{
  "n_layer": 8,
  "d_model": 320,
  "n_head": 8,
  "n_kv_head": 8,
  "head_dim": 64,
  "d_mlp": 1600,
  "vocab_size": 21699,
  "activation": "squared_relu",
  "norm": "rmsnorm",
  "norm_place": "pre",
  "norm_eps": 1e-06,
  "positions": "rope",
  "rope_base": 14300.0,
  "rope_fraction": 1.0,
  "qk_norm": true,
  "attn_scale": 0.166,
  "bias": "none",
  "tie_embeddings": "early",
  "parallel_block": false,
  "extras": ["local attention windows", "paired heads", "shifted keys", "gated attention", "value embeddings", "hashed n-gram embeddings", "a smear gate", "an embedding shortcut", "capped logits"],
  "init": "normal",
  "init_std_qkv": 0.0227,
  "init_std_o": 0.0227,
  "init_std_up": 0.0227,
  "init_std_down": 0.0,
  "optimizer": "muon_variant",
  "lr": 0.00773,
  "lr_mult_qkv": 0.5,
  "lr_mult_o": 3.0,
  "lr_mult_down": 1.5,
  "beta1": 0.93,
  "lr_head": 0.0086,
  "warmup_steps": 0,
  "schedule": "wsd",
  "decay_fraction": 0.646,
  "decay_shape": "linear",
  "final_lr_fraction": 0.05,
  "batch_tokens": [32768, 65536, 98304],
  "seq_len": 384,
  "doc_mask": true,
  "train_tokens": 564400000,
  "steps": 9615,
  "dataset": "wikipedia_en"
}
Each number is 500 + 50 x the weight over the matrix's rms, rounded and kept within 0 to 999. Layers, rows and columns count from 0. Numbers have three digits each.

# up: layer 3 MLP up, 1600x320, rms 0.144, rows 1423-1460, columns 0-79
# down: layer 3 MLP down (transposed), 1600x320, rms 0.041, rows 1423-1460, columns 0-79
up1423:527401513459520434542575537388580525533434563551345577500523521512546533487410541413449492544505471568563581473414507477558505459454586496462515513522592425492515507551516509468472473432437442542520496440452493476530416468440529475477376501
down1423:392565461556636516522567592529392400546421579520544526448515557541520535459525503502534461597416404492573412448430515601458480506547494404509513506477520462556456509458428526544448511510479478529498460532416513492482520467576408473533538529
up1424:432518492518498554547547539521528507480421459430516510514489477435508542400513579502463532403467416588410549558460498446524508457491552456473542421368516448506449464511444494511397478464519490492479468497419564612508598467451527578432501570
down1424:523531616504519496558534478534530466500456574520528455556462572493543544501442549486481501461411517526506479537462521467495504436566550491510501507520424457405427461402552542555407437456525516466495542535540396390516552531474417559502512544
up1425:476570501493548409547572496569469488554526498531462555520522544508545482462451491474461558435505483523550366505502559532431481494417554428526517629566448515491500592483457583479456531508505458598513432456463445417509515518458478529529545530
down1425:523466490498389544526477556403454523467588568495537484519496539523499393518609554545663444464462532488477533427516473487472471492450470528652510528453524511594605421526547526552507506412468485495478490515486538506485466470554530483490489482
up1426:540493466458510527434549515489450485469553480540434520529497438615619535520536555575514531482529595478497511518483535537456513461407484453426503474529472443476509485458487489479459522464535502542497450589469408504552511520401531496575446533
down1426:505623541433405490452502527510519448435559539470541509518503387492597496498520550585475486504504504502506497545532493540494508529501513483498456534454523459511501537509540566512532513564459459530575483471442607541496461479509535426536467480
up1427:555449478513473495445548514504472567553435379395579483481489560470526507516446526481544412557531514443456491484522517443469486511542490510556487440467557463515509418471469514533471445467553539366450421520503547463498508530450384493526499441
down1427:477592473540558525581527574471579535456512481502528477450508522617492467518511495609452447487497550590480539461565452522464459414544421447452475462437568487592429473449453509548513501415537504524499545565537514473551494477484445428510513514
up1428:438484523520444489470511447526501516459394605474486521522602470453559427461499391530477475432524446448517520504498530588520542512471473474513510509484566455399444497473551445530559530613461499472419486545451496563423418560444545501495589512
down1428:523461573593565465556513476470458464437484515431421433606487436489553477547468477595532483528618523470459516541415490479470503545495578629560394519476550465465505547453506481565529463513457535565504512541487588493396457537381467538408498471
up1429:588404361501471519444556464565485537346548507546584534470518407500561549522357484555515371566512526488485554518471540450482526466476564592586502518526399449466366489517358404489456500594599556385470523471501487366592593413537475617449643347
down1429:587418272561532649355408592531254501391551593507503575443541563643506508456574461529533407544495544458482451469436464458510499574435600529528428537548480463475420515503524483470451489553578484548514518559463559503442443445448408542419558518
up1430:492438491491478558465460482511536454482493532401492490530441443516503518455526505525516553501471557445456505501481430529512498461552580559460478411536487527489559416513501586502528655415539428519487484407473525484522478519508516583533516487
down1430:551578519476510506459538440445483510564555562509505483508469493486443458447555392459438506472536416468391479546509484468567520504587498515475517504558523508451560387445538543459505483522474494431557488536621519537527464485504469536536442521
up1431:516538465521451407401443471477482486579499513448604503515503540489543538514601522530415462562556486517528500485578425474483444470496488462497539529379521557585517481409438435406411505518478503431554432485456511427536466566475489518459521461
down1431:427516515528444478443456431515468416538442507449549468461554500487529467555535541577426586506596519502471493470466528414541377471450440487465425457481558417530438487492405429506462517516553482487465517519516543480482463508535529536450568434
up1432:543525494498498554463564587486524577477531502498521553553527470475438399473483511500474536493439456624550515546484557466522508490583504502511466445507465464452469506608486475556447564625374521428603420552506470473551486510447470631599510578
down1432:548453553449395582401512462577528528539539471459475513535587497524440512482519489466542502530485442575559573549483452484449494517467370465534443505512546448513477462472474435507430522530580486482486455493412575485448580452528521400665543502
up1433:621550503411408467534467481537605440494534491381497543432487432472456458528429506474554508420539580477428509505400459517434482454542529465415432525645503471535563459525481524487576473486485501510557534552487544507436535520476490481522481460
down1433:362476444442645506508511584366545415524438535555496487523509519558507474480518509529478460508510530530483413475492539464415495421431517558517479571470591489474519485524506486545443448407666504496574536481554575594389491517487566513529500474
up1434:469476501455464486493511497509564523527554595503493492435472505534506475528421449444524465409547497541499521554529551538553456520532536396645516504509479502485509473448490569477326439464489497458430433481488515522602608464565506504477520471
down1434:523505437521495475497476551473445510415366545515471510482556560512477514498479482607547481574558521501410498547492516505483539517467453525407425452491591568528573528549518522447440582479423448467517509523616503514471495478480561568525505546
up1435:460518518473550504543564398462457553513525487524559499561346547522420495468575491519427531559474511565548490452531519592483545548444403542497641348510606515572565526419438468498500394591566542471536504526411458484562549557603434549530470621
down1435:510521554538393473468529497540443486588534464450454415504439502490471543471540554529449464553506485515415566508469478537497475531490493547504526413544484485513533529404458553517541563535526570448585481477618396490573476503551556500471566474
up1436:568564496479499553464480450436475569535540453445443470510469428523522478528583560608456443460423400501618477552517529482500452523446485486517630455478511485569494471534497599561649556489410477517555465443410502491552484536456501495560479566
down1436:450523448381583463575481459534452441429490569582481466528501528490520520544470449454490485410452518442481531425441514499526455474478511491537452493430552503474431468533502481492516479452467542542512528575465464497459516475472528594499525483
up1437:615515568451515523596562510385518590497496660600620506501497491592394507538521507441433579497455535484553472422477413530455478492533454520454510573416480475539517513516574506419505481506442425486519540473542480504491596492452384373468540411
down1437:446542490434577555517528435593623505422532453559489560494501551438509457545528543475549521523479522491434523477582480453556491535539501491521476580456534520564413580519473549502463634476543518587440487520377510503466550537452526516489492509
up1438:450462550526488488494502475393493561450486510524440503531465601561488490477493417514522598365537457425465498478487454534592509437445486472547393466456457542515465461505493500482517565516525491551507501568475472488464494496565470552450453477
down1438:506504410509383281567474441450404414499536529510533505538448482440442506488577469453451540415568471497464441531483511522470465477434512516507479505452487491512478454500506485528452549470519563589564561507497547541522486530455502479507469535
up1439:473521492475452474505539556546532576469466466439501489512514514496474521477586493509538400505544521505476562511499521439519559580470431462458488518495505416450555545441453489492383536429481441604478591500469521526526417530491531462481528522
down1439:412552420473511502557391441533464438479426493467506488527567491515472449472467434565632495442474507501518533454416546497530416506453513489451510381568388420528535548541469448442506475593565459472506428550421571458517527409624498458512541496
up1440:482533536393421508559447412476491487554486414412422518601536554522352469509513463545524419478479541580586531445389490542486413502492447497485545478511448573532546503527555504542424481667534439485445498522472424386419556483497558561481473511
down1440:545482509542557470466506495506525495511480504485481519491539484533451556622423487579507505458549481616524537592495520549554484452505526497473407492483454519556371494461451532366593534458541516486473498521479446560494561579600442569556529460
up1441:521485529477470537492531442469512567459457510414496547474560494485508466435538563528630488459488505419476527600494461486564514506445481426547572435443492521485450619611535497506517530515566520466523502511531504547516551548440459534516487624
down1441:506547616567596437486540499400554526488427517497526411425564498366470503528566442456599603520591514602496575372430581594429483386441508535412405451598537526496538404524411537522496474477503532503521479523460485441533445496527536542481594452
up1442:598457524491502444481521494548547509517579436598518443486494416459460458443539497442463471524487518468572500488382508487497589546507512446450460433470477475507484491520563522471498513515449500483475558491495452520531462551456485531471528498
down1442:440493486513527475448560472525585577437465547461466563554549502557550552526502432452541465488552514494540523520549506433470468485491493589467504511523515545484568522440572495520471545465554430539465463556480529408522563465481506525482495500
up1443:554487427471476501514505577493500490489443457498566497469545512479586471514543533513519473481401501477509567436536557500499424425617492385469474422525437471533424494409510545470488554485487414560379514470478533511487503548501515603552493520
down1443:572548416447491523500530447491429520627461551514408547537474517482511602411498508519508507423412441563471439561550511551526434456454409561579472426591645635453626507571610525514486439478437510410582498581433450520430611539502598480448422511
up1444:519445481532455431602444476569508530529456538487537500539503528536458578436551499474418531474449557468432479519394477506570485487481412469500481496558532415625467477447486486495562454489528492527497510554475504435582446442438488533461516505
down1444:503524515508498408550496522535570373473569435504450498501503482501486602560461481530539514517536430542524453610500553443436561499486580430401527538517427535466523522485498507461599522442509431568575465453588549571464489546597498550611479582
up1445:556533493570454482518502490498486553436623359488549549483571547564449483432499547557503460461562553485464559445506396442583447493460503520517468472487552507514479497466570425492438594470550503492419473529541450576574472451562556492447486440
down1445:547506573541590506561490559463441513547412466459478445497468471463485528445580458398501535540500487518542493470495469492499551556547452480503539478487473538448427525478487478448419528479475510559571480522445571564436509526490595536527435534
up1446:566480496506427472499551569533487536490431608564473463476570448394405530515506441400404520443495509429473497522474485518637484536545387433477536466534536418519470472486512480510451539485436522562523462524483566526517419413506421435488556547
down1446:566539514512479486547505442572532573563531472513436593496514460519480423562569396556562478503438565491473491618622532451390471574472433565555487557486559574476537440430485518529539510419478502437486502513475450438459561584511529517588479422
up1447:536562534583483473545488433493451507412527555531558513531569386486518584485401425470418491488480488482516437566444486508587552470460463532541577526610435456493513517458423469543530510503572509467510477483479421471412467484526517487466502573
down1447:567502534387625525477506560471493420468438485583459468494607501499476538537487513389417402413491541517542571583469488426555557645470443490545534444458520529496568527429527491503590447568511526414500581446532363418458460534525494571512444439
up1448:644438491536463447396562536481548477502548568470470495395397404562581470484452564533556482541607540502529567524579603498461483535515455525446537461523523480408461481521440586508494542491450516442546473519540533580518554522508479446553443525
down1448:525588527448538435470532577554503442430539499559470515474564485554502572503488501514489490514456480512457550481590533510480551615497476501566432534500561516491507517459509463577498488466461487434458529485494379481517508499549474450464520522
up1449:443437536488489469482485532504452471486439488506490504502530569471377473468526662485461436473510499521571445444521459575527506460514560465540560497571508571462448409432511406516489511520400455467487466576450490532481406441543494451487421430
down1449:584617470469428563513533490456635519505525427461470549450506587549516476541564466579430577450540436544528491564434435520428414369507561498505582474513484560556459474490480466503441515459478535551518479502483380472538494474550489513493487553
up1450:550562466451464504426542465625554573509477436479502553452529506502497445513488452432540578456510519460489486485597510493503525500523519533601459431531460531544460547576496572515536517505474515387491464563608553410490482492420568529488520527
down1450:405465392544489458465498490501547553424532519484451516484559629532460592453483465587436600513507534517484448403471488578401539550462528449494494533457538558534424575513489514452472491530553514502515506465568582594539476398506505529446534548
up1451:569433479530509425568492506466461542517636502551512484536453474523520478575517520542434501445471499506459548496479522486504342490511526542470501446569444521525499393528498448530414554540507424541567500506435434495431585461538515556529480587
down1451:483541476468527502570497434506446442552489511517484524467490538480447437398524500446479492524545508544461523494510473487422557509514519462561494358461500433489563576375504532432448512573485494512411478597631598427497359497417493451473494404
up1452:556367532562478526541576457569494566510474466584547527484519431513494521490436539519499406460592525515391427488527552485511437533542560462504547497533512476506602500511499485466489495505432522547456475533547519417468569547539647527429457535
down1452:457541480451644451551470569531524387539565443462488517429497504501588540518497553486468523547500500480540500525479521564511486503479523471531543547487459497485461568476513481480471439492500486470523478515449478519531481494452489504537439414
up1453:434487489422536477541497498431446592508420466440528462513437447402487576463483399501500575453504560531435491463465513514508446558530513508528454519545501481484526530511477495475530493447456508558554451437589472532476549442411515495474443477
down1453:415533558600463519564487504504448476446599493483490579419520584483478460456459577517564523506516527458390404525508443497466550471680504525518552466520479415548484408561498493520463528433431529496502494527490610478400568552474436511546547477
up1454:511552459512494477525531525558433620491516453548525503491599437465504438498400483403556554511574473406585467527456612527448605529536556404525534462602419452550452563464498423602490471546548505497481465461492525457389542511466492545437525469
down1454:483474503442459531522485476482473524496583495516451472561492556504510548447464482501476513534515451467489528565476558507499425452603373621499565569443545554495532458365481464580459561495497547581563413557500495434526549553681466467566415494
up1455:437471415583463527443440430484493495535440458505500514520442568533546509542460467548404442486515449447499545553526577431501493526549565453562525409496576490523513536547503489458441530499513393536352568467557538549542484418543514548499552530
down1455:449498443445493448494554507496502452478511509508469534391518559566573512453466530534489506533524483550538515467589568526545408433447539533536540511525581469448610492481456520483411508493477490471462442435459441465489568523541447572519484427
up1456:459446464477487528488466475514573531496505407509444476580422478531487525500482541514522436512514408558443445454478561502359496529470463475574561456495511522551590430455517543515402473445449509464542525496533472547528495496507515554463560497
down1456:599410497453492479582508535497463471527528490495621515498548464425534462377490518565510506411410553558502583470549484511546493508504524502541456511436493535435437523557545467455479509503489490532542562558449446505534559597514556572458467551
up1457:504531519436444551444470459518525464484439449488592474417499461526495531612444492471459529383513450405498544473515487553624498480450540508490493505508518438459435489459581500489544499498583473503530557502440562468519575583434498569498512468
down1457:449555475545547556511489543393501500471604537479448456552471465453463537479508471452449461533475502472471495504476392489412530485454494470500497436443475588467516480500538473364542571447474565501439522453524522605454486504555430453537411551
up1458:495541497495513526486508400397547431503574574535563491430503501487540557501534502452465366409512503521480516460523522557533493569523555503582471562640542529403480479564577507482494580454574431584596549497547458498555491538514454561492494427
down1458:449450594521608461533409421500443467562531521515460519417381461513518534578511489517479426509565479614560567527470491445489471541454588582455543622514513545500451526534423527468459480545530492534541534466546533515563463508447530512565508467
up1459:529454524466536510482539420493544479475499504414474444480482459514464485560497474530519531488465458554417535417523540439483481541588567495517477504497507425469426491476614478503504472439628532481610556387500441519418486532481438590554548456
down1459:436506613554530439570525536483561539566523425491506455565533439494473457467576544549460492466396528457475615505515476529527497455522547589434436544521533474526453494513618527544494505484570465477563584492355396527546444498535515535415455492
up1460:553454453444488465538480545567419436459442535450462487442513536443474486538483486419498513517497530489506500435514534573468467535498510484548488537477456475474548463399553429499432538427624519474457531467557442452431510440504566563446529463
down1460:533549604518566584586490482473573528509523482477538470500547522493532478554571446467455498487477538428524438546520471450429557517455506476457533417542509567476500498605595542452469460507560495536519471415415392525503543483533445559435515463